Weights of a small GPT-style language model, trained from scratch on English Wikipedia.
Training: a variant of SOAP for these matrices, 460M tokens, 3508 steps.
Each number is 128 + 24 x the weight over the matrix's rms, rounded and kept within 0 to 255. Layers, rows and columns count from 0. Numbers have three digits each.

# layer 11 MLP up, 768x256, rms 0.0662, rows 314-413, columns 64-127
138083138157127079135110102104122110113107164099130092108174132125138146147112126156104117091117162136124107131180166163120163147125116109108141194114101158132123119131143103118152103144134091
159113127151120146121134147140128153107137108142119142131194112089127152108150141140087149144101154163182122086077111133105144063149088139160137091133114157122141144088128130130123142129102139
119116121132129156143130120148126167135094156145141101140130148112140101154112112131181132129151121125125060116155159146111107100147092134184113123137134139165142124136166089091123132112112147
110132120115116097171135147109113141097112106146108182106154102132102133126088135120140107103138120101109106128138118131127128135134151125114143125105095108099128137140119123104118117111123145
092114127123133104118128119112087154079147121100123132150148105093100113079089093104134149134126071092143150146130125148061119129131136109099137091131152104135132150086165095134092127091153165
110161143168110114134081171098141160128137129088165146173142119125091055112105135137083128129148130143115128110111109141132130116134095156108111115121097148150098183112125166104111126163100082
121152115095129171088141135128105159129158132142136108115152144140129163147068096132130079141131154089135088127153140127159138107110092129115090120102152156079110127128195107084107129131100110
061142121115136139129133185185159158112091156133147108160134108133139120123153156078144110125162134112114148167108133152103118151140133153085166152152149078149104144103155173128115127132177127
142149118115100157152104140148109129151135139120092118103127161130144126099125161134162108118107107121112107117181142123156127127129149156134104125131135119167086135129114118121113121133101136
098107179153099175116131089116131163142122131147139155101130113169145132117160170144148112145101111138142085086123128138144127152127131138149159143115184122115148130140122119147107129109137129
086105112166144188112104143084145147094125070097151136150111156135123124109157164138099138120109130135139096156087106124108127106083150160130139113085103134128121138110117144125134125144136148
150140131149137121124136088168150131114148155177108107078129122134140090149124151140145099111117075139115141147104153115141108134122137131127108131142174125120126125121172132105171160121164138
108123130105100100113099108085109098159142091148139154167091137083127129139120130109110099139128098146144092109124161166143136149127161111131143198134074134110117162129162142125106149115114115
144122147111134149146102129135119150100142141119108127128154112116098167162117079160179136094145121142140086142130103159158120078135156141138116123118125129135164111125098176126130129146112085
115128084115137108130126135123112106096160163134146113135126133124139150152117100139126138153143138114160091162131133109099135159120113123131140139141116137174102122139120142148143142094091132
142080097119145108098119113137131102119125115147099152093112140137139094154140155100106181113134134096104124126187073119156140163127145198146079108119131125120123115153149101176083110153122140
118112121130137129136141152095131109105163093198190118150105107134129151130121109155138116139161147149149083156117105125112130112130146101162107118138167113134173111129138166131129149171163108
161094090123108119154096134113157107125090120144123114120132146169163153128168117067119124151093141114155109122137097156070122159121120093088136111090141091132124104139136109158125111114145134
122146146092120134117158118092169125130133137099147132087071174142115103147130159129094112185081182124159124124141101074070165150086118160146068128129132136126142134093110099124105125122157121
096107143143125126163168128097113138139127139162125106099114106170139118125129087140104121083091118138107113130148181113129139156108125118155160137149133114140150124176107086160142126154112108
127119102124133113163134166118125091111215136101166128118128131113112146153106130086128120170173131112142151167122089111113101146120174074148051110145135135156111133112137093145142149110093131
095139143143124098066141143126148147094091126134103101173112139147146110158134151124156117128116113088108145113081125045132141114128173137060106137156146111101152137115182105171102098144146113
121100121101160110130116108130168124137119119121122149143138125128159138119131109131134097133162095164061162069135130134140132112161148101121129108128139116142078085110084145121143085126143098
136143127169115118094125122114086109137104117122182144126151113106128131143108134136145137134074127152116145156141157154157113131105124102126120121192113129136127145152143094107143128149145141
144114130115126100118109125107130111123124088169119134122132133122137133112137101137064122121128113119156134149138118125104148130132141096116163156103147149111131127123143118109124113064117178
101171130156130122157124164094094115139124153124134128145121140137130090116168104130154105124113119130078092139145120126139081117104151089138121163146166136171132152139075163121141107091119130
169155071131143117145205118130171112121147135099048137116142168115100147117159145158149120091100122098091128138105150061116123169134119112106125157174160115132056115165161117155107139128098085
082126173127149142100114100114137179153111187075110115160077121088159108150122120154116188135143151094143170125155142128128134114163105103166153170129120191113144112173165136157144153133141133
150125102077130142124147126144132145197144105152131113087147109156116155143126155109114149130143148145132138109155096143145134166110154116121129147114103122103187113090185087101126109120139120
122121166123104108152102104123116125093130103170174083157153134090117138164130137071141115141142112112149116139147094147134137162130114124147183120138153085144126181129115100171171117206120126
112089121113057115121115120115141177109182120147089122159095134099137102124117134138140132128128131180163111139175064134114137153110136105153122134134140084114108135140132123130154102165110148
113128122157115138117100148092121149136098121159139145180154127134118149174181126140124134113151149145145120106149109115140139153130150146072156078135127156076077128100120145113156095130156184
178142152094105097142128130147137103129139137127142126175133092150146106130179172134158155140108172109130103178137145124139101136128161180078161104132128103134167099146129145159116148143122094
145146140152128182115137115150153185110130145146132106119099135113125123165130150148140095119095143152114164130126116139104138131150129101143167125148116145114148150139125103129151141086141147
120130116163085132073096095124155173138135101104089101152119099109104097124146126129085132116119100105105099122086118161146150108111137137111129067117123144096105147149184126134101105116135139
126133136133120147141125168103124140131074163134127107161116150163172123114153110122134169164120104103109129119133155124112105097136130111096127129105101133154109145115138156150135142155145131
130149098128094099129121143094141128143153145134130116116148096144101133126116131119128139132147113168124146125095152078183060146114089128121154082107153149128147133128110123141158173156149116
180133140123121141139093124143159106127132105149129150114143124096102144135128191106148147141103097152123139101098099093139129156119140127144140110106101156090143117082134150155115108087179090
087138134161110177123137140161166136130145117171109166128160111117095062119089158140116140132099107142161114149127138126109149141114083137136160095128119134123168112128105142145116104117176116
124151141147097068110082142140137107098108115127149148128124101137147134111106180162126133111136156119125124155137170107129154115167153126131125141110130103139140102148154119158151135114155156
144165163090116137113116131142135123115147066146118130140123137115143127156123144079129142128152101130130154162133126135143135087080125134126085097149088120137162092136139137107133144089148118
144108139092090136126110088151110094105117107115158142125173165124115130156115077156177136168135139089112129152145106156139123126161148161125114134151097129133150167114102155127110107121163115
105132107132138116133142136121148156134111142125105086127123132097115120102123181122142101130128155142119141172109144104108128125118160131099165108115104137147100051097132117087169170118158129
125150124083134139131170148137105131125110124144111138151125144101139114141147149132108166124120110147143095100130134089108138121122137126140143144139108134122117129139143148123118179135147128
123108113101089161145102126095113131134110099139110142078130120123105112158128135100135122086110143128103149092139131141116161120124127109194108123078137102155148160120142115131130099129101122
159079144145098100095146161105125154108098159092114122130137095134141144141143136116141132103129133099086145141103174119172121132129116118141113154157133107128135092136129104098139075131119107
149144150078142106120157155160149103127122079113155086156121092144149141141125131124110133117132147108113130104134116132128126161115125132131120166092145132094102085134152084138122180120150118
102101119128098141125089138128150120117177135144100103139113173129102110146141124119100118133140133121168153141152169099126113165103086146128139153125096098122132122166132121143167108131119126
134115145130070117139181089136126122104151120112112150079131132161119119166111130168144122134149172144160134108132158140151142147114140121109121085142062114104119109130137113129140122097152123
110050117092097124105085149136128111136101106142114115129163129169103137108173126145142165135099123108094091093135119079149117090132118111164120155112152118149098162147140155148087097146093130
100155135144127173145130118152091161106120169096135123136127135118138179165149060091112140139131086111158117113114113111101121104128132125157128106112136122080146161152095168125147118159095110
112110155113136127155079116134163109162118120130150150127143143148136134166119157067136091139147115105103144107109101169158136091137140138152093135130136152109079127117105111142141143130112124
097106111142102154093130186098127105139170072141124148166159160175101154141125143142112115171130101102115113103110115103116097105125140098092118142122121157135138156130072103151136181153120148
113141078137162165142098152064168135141159166122120090109121161150117134111143125169139114150144132132154100154159106109111114126158130135119105145128108173118131135150111135130099117097183153
118076145150187135157148163125175124151141088137137128141118101106146117134109155145091099126163133147076135104133107143154150121143132134092139138112132132133116120116132137123130142113130123
099108138143105127148153088104156093160161147140145143164135128107136104089124107112145143133109086108137114119125162126122132120088140134123149100132083114124161145149119123131128117125140121
092135104130112173089135112124129115154079120133105146100082111148139129116094128128114124137144114110105111107126110105109110159084176130129128101140117168147116129104137147133095171112150116
118103117117136113126152118122111125115127124081202101099104127102138140089125148126102093145132141127149138146113099149127148142152129169159101147143121160148145150139150123132146121094108077
126121131103162130120103153152086146138073131136118149141137118156150120127159113155145153173132118123145116124097150125130198119113117126124125108138126111144114173102101168143129123128162139
136125136128156136156166138145154143161109085098114143120099194123142081122096105140158138136089146088088134138094144093137069101168085142124116121143110132107114157122138137136111124072136127
120125077106157135073120124119158144093123124099098120104156150096132134117137111143099141120131184113125108134133138097117127107130097135146137126125149134122144117126094127144147094129157135
093100123111154158127140119120128155121140139120115106118136137142140140126135122135114121124137146113148141159173140112107182125151097169107108133135106165131125129148149136136114140150158156
123129153109110174141112171127126136135129112163138105124116144149105118136134168191088138116107148097110082158147115105102154131138107116132081130083147141100103183043178115119137117103143110
081131140105154120117102147182142151117129122145146125170101084121150128109118083164178081133162158120114110115126151088122118136126138188160112191131176129136101092117117145094120128112147138
143129106096151101116128082146117131128155182106156136135098107177163142131124153158164113130113154124095112126185137114160127110137113145101099121105122093162140156113130153115111150173205179
121114134112134096131078139062131110097153138128177090135170133156099127154110142170114120129117133119137155144119128161111137192154104115128083125095104116162145132090140103130124148137150156
128094147137129121109127143154136164120126167156164151088104106118175129128144119150110139107124132112134144146095145149116161121120145183144101131125156124133123117124142153135119119164156156
143120121136083134108127104109132124126163148123093131183132118116135135139110135143122111122124141094112140160125102119107153146125104107153119150137115100153120133113072098106178145124139112
138113112157128160111120116126126096082156127091155143138149130112139117149143117093159100163097108140137116135117122145101090130134129135104141120128093112142112146127076113143146133113126198
106135160108184166167147124119179140135112150147108134126138157124126142149099163118094174176101101153108111126100143129128142145169108125127113170122121144108137119116125082151112121144120137
127093126138136136135118165081066102165106139151150138086113161159091140138141083153164091154124144104156143158146087128128147163106132101089142160159154129138136162099141131114135125157106112
139146145114160112113143109105092135146071148104141169146142153125140104138116130145137116122141165151166131155101159115081132173076100164071126134093103170114144130125124132159111136154125172
166126162082149150120187125121168148143129131122089153153106159148111118140125126099169114133139136121150138106131146148109124137126120136105132091126151132115159128095136114161145110138156123
131165133165111144162123129115126140108137141110109111114113147185144154178157126146097161112129126129109151128109117150107116140138128118130127123153109128162145104141093154147103134122153163
135129118102116141103164098062132133103141109160122106131128129084139129115097139134178131111146104105148135119122107132098106075126147109126166138117103121101102154095151105126126092116139092
127140112141115129099143177137119113133136136168086124109111108159159108106112135134140104140094119130178159158130128184080153091149151137136121090106127110125115110123105116121161121163121138
157128122111110134172110157142110116147139099108128145100124158132147173143125116156129116115163094128129113115090140124120166146176116092139092140118150099135131157106169136116111120163120134
103135114110124111118143133114106122113112123150093112093146113079107153112182110156143084147120124148150110126171130157115138138142115116105154113082160161138113100115170160126124129093112122
119109155152111196125140155116133134104110096121081113139144145131127136164176141184101121129135143131133104131119131163114094079129129160092124137131109083160126081129109100134118108159130141
122144094123129093133124101089160102087101137081077135142118106122120087133125103086151138132107191146127132117161088087107149151116136066081117140108116184126104142137130140118133145201093113
115162122121128098107140089117174148118129076144123118136060136124159158097117113092138079108093103113148132147099180149128096139135122100086116125130104120179093104099111156137115133122102123
123167152094137112099124098139124135156159128126067132124138147099072162176121128129131109133098121152177130134115124137064106100115153117142159123144136129088156131138112130136095137113129091
135148126102157127103156134067091081107134142105150147141156145144129158145154144124159090104107163142108153139161106155139130119065095112113114121098107127117141138108147127122120134134123144
168110132143121122100149135164108122086131069134151120142139145110114101120143125080140128131153114104112195129091136136165159145150110131150133129189150087166149148109104186102111158119135161
161140099123096121131105127124116111103114121173071124181135137114122099088102089156144175129123116153099156141121162114108146154115093111139132119166128128098172204146132151142115140112117113
112097129115149154103087142096131194114121123138122126110083167146110123180129106139107178129149094105120133130116137149109146158108062127109118140133161127078138132137139157132162098105123142
183161109114113175106139176132127116138125183167157056126147151156136137156096137092140142139131146105109121163090096124134117171087100128153078125115118155134123154135149166162161137137108113
105110115149134140140095143110150118166146112095155115141114138139120114124137126136145110112109112095115126115087094120133159156113147143138172132117094167141121146153111121132181153147140133
104145143128137141154087169154148118130190159113101129126125148174109160141133149147150178139117166093161123157104112147100098105151085114120126114148135146202136146131154137098129111118136139
127142121138128120146140142138146153120118123129152135144129098131111111150150144140128128117172110097151143153132132157107145158118146132128151138133156096131157124123124169137107146100116098
124120085093154084135158116139158118107086137120117154120082130100129159134121111123118112148109119110125143106139142156068124137157113124115130094102136146098115132125145093122128158093106101
149152141121126129141121100151133168128145129124099139130133115142109158143149146164049140137127140131125110102128134150118104106131147131145140106105133113103142106093116093104130109099130103
117120139138105109150107156091161110148085157134147166114124168109165117161087115073135122136107135144145117133135091113157145131127109096123112163097104148131147097082112153095152140093165197
133156153132156158098178066115126133119202119175124149153096148144134121112131156123114127110139110078128126129090115115110138152149106102160123135096126092156067163146168142140113162105119150
159116128130099153124142125130100167135099105151130097136130161124151137104100180100149149109127163119164118139126121136130158124119103118144138102127101118105063122111123136133117159124124099
178171096110102101134099123131099116105142089152130103145116181146085097078132151139133168082128131096168137079154102119173130142114113117127114125128131130104128110119129130148146154083070144
121101081166144110143142127138135135105107142176149121159121144106130178157165097118123137106109121119099115136114153133128104124126106095093159140162157141084115156108151120079164136111111118
139160125133133129106161128130099122159142158106129147112089156123133122130120142123139127131146120136110079110110127123076169142141168148142134157159107140114128087125132123124118109164089137
118115105086131122171154104119149128134108089115114119166126144161143121126120101107127153114137134154124131147138100114120140099115124153129142156167141137144128147142093106122139115118128110
121130121094158153100126158098090121128128127179146151094150146146144147109097133118112173166106155136132136156121110143141121113125126130070119121129095095177133131127141161141144152134127140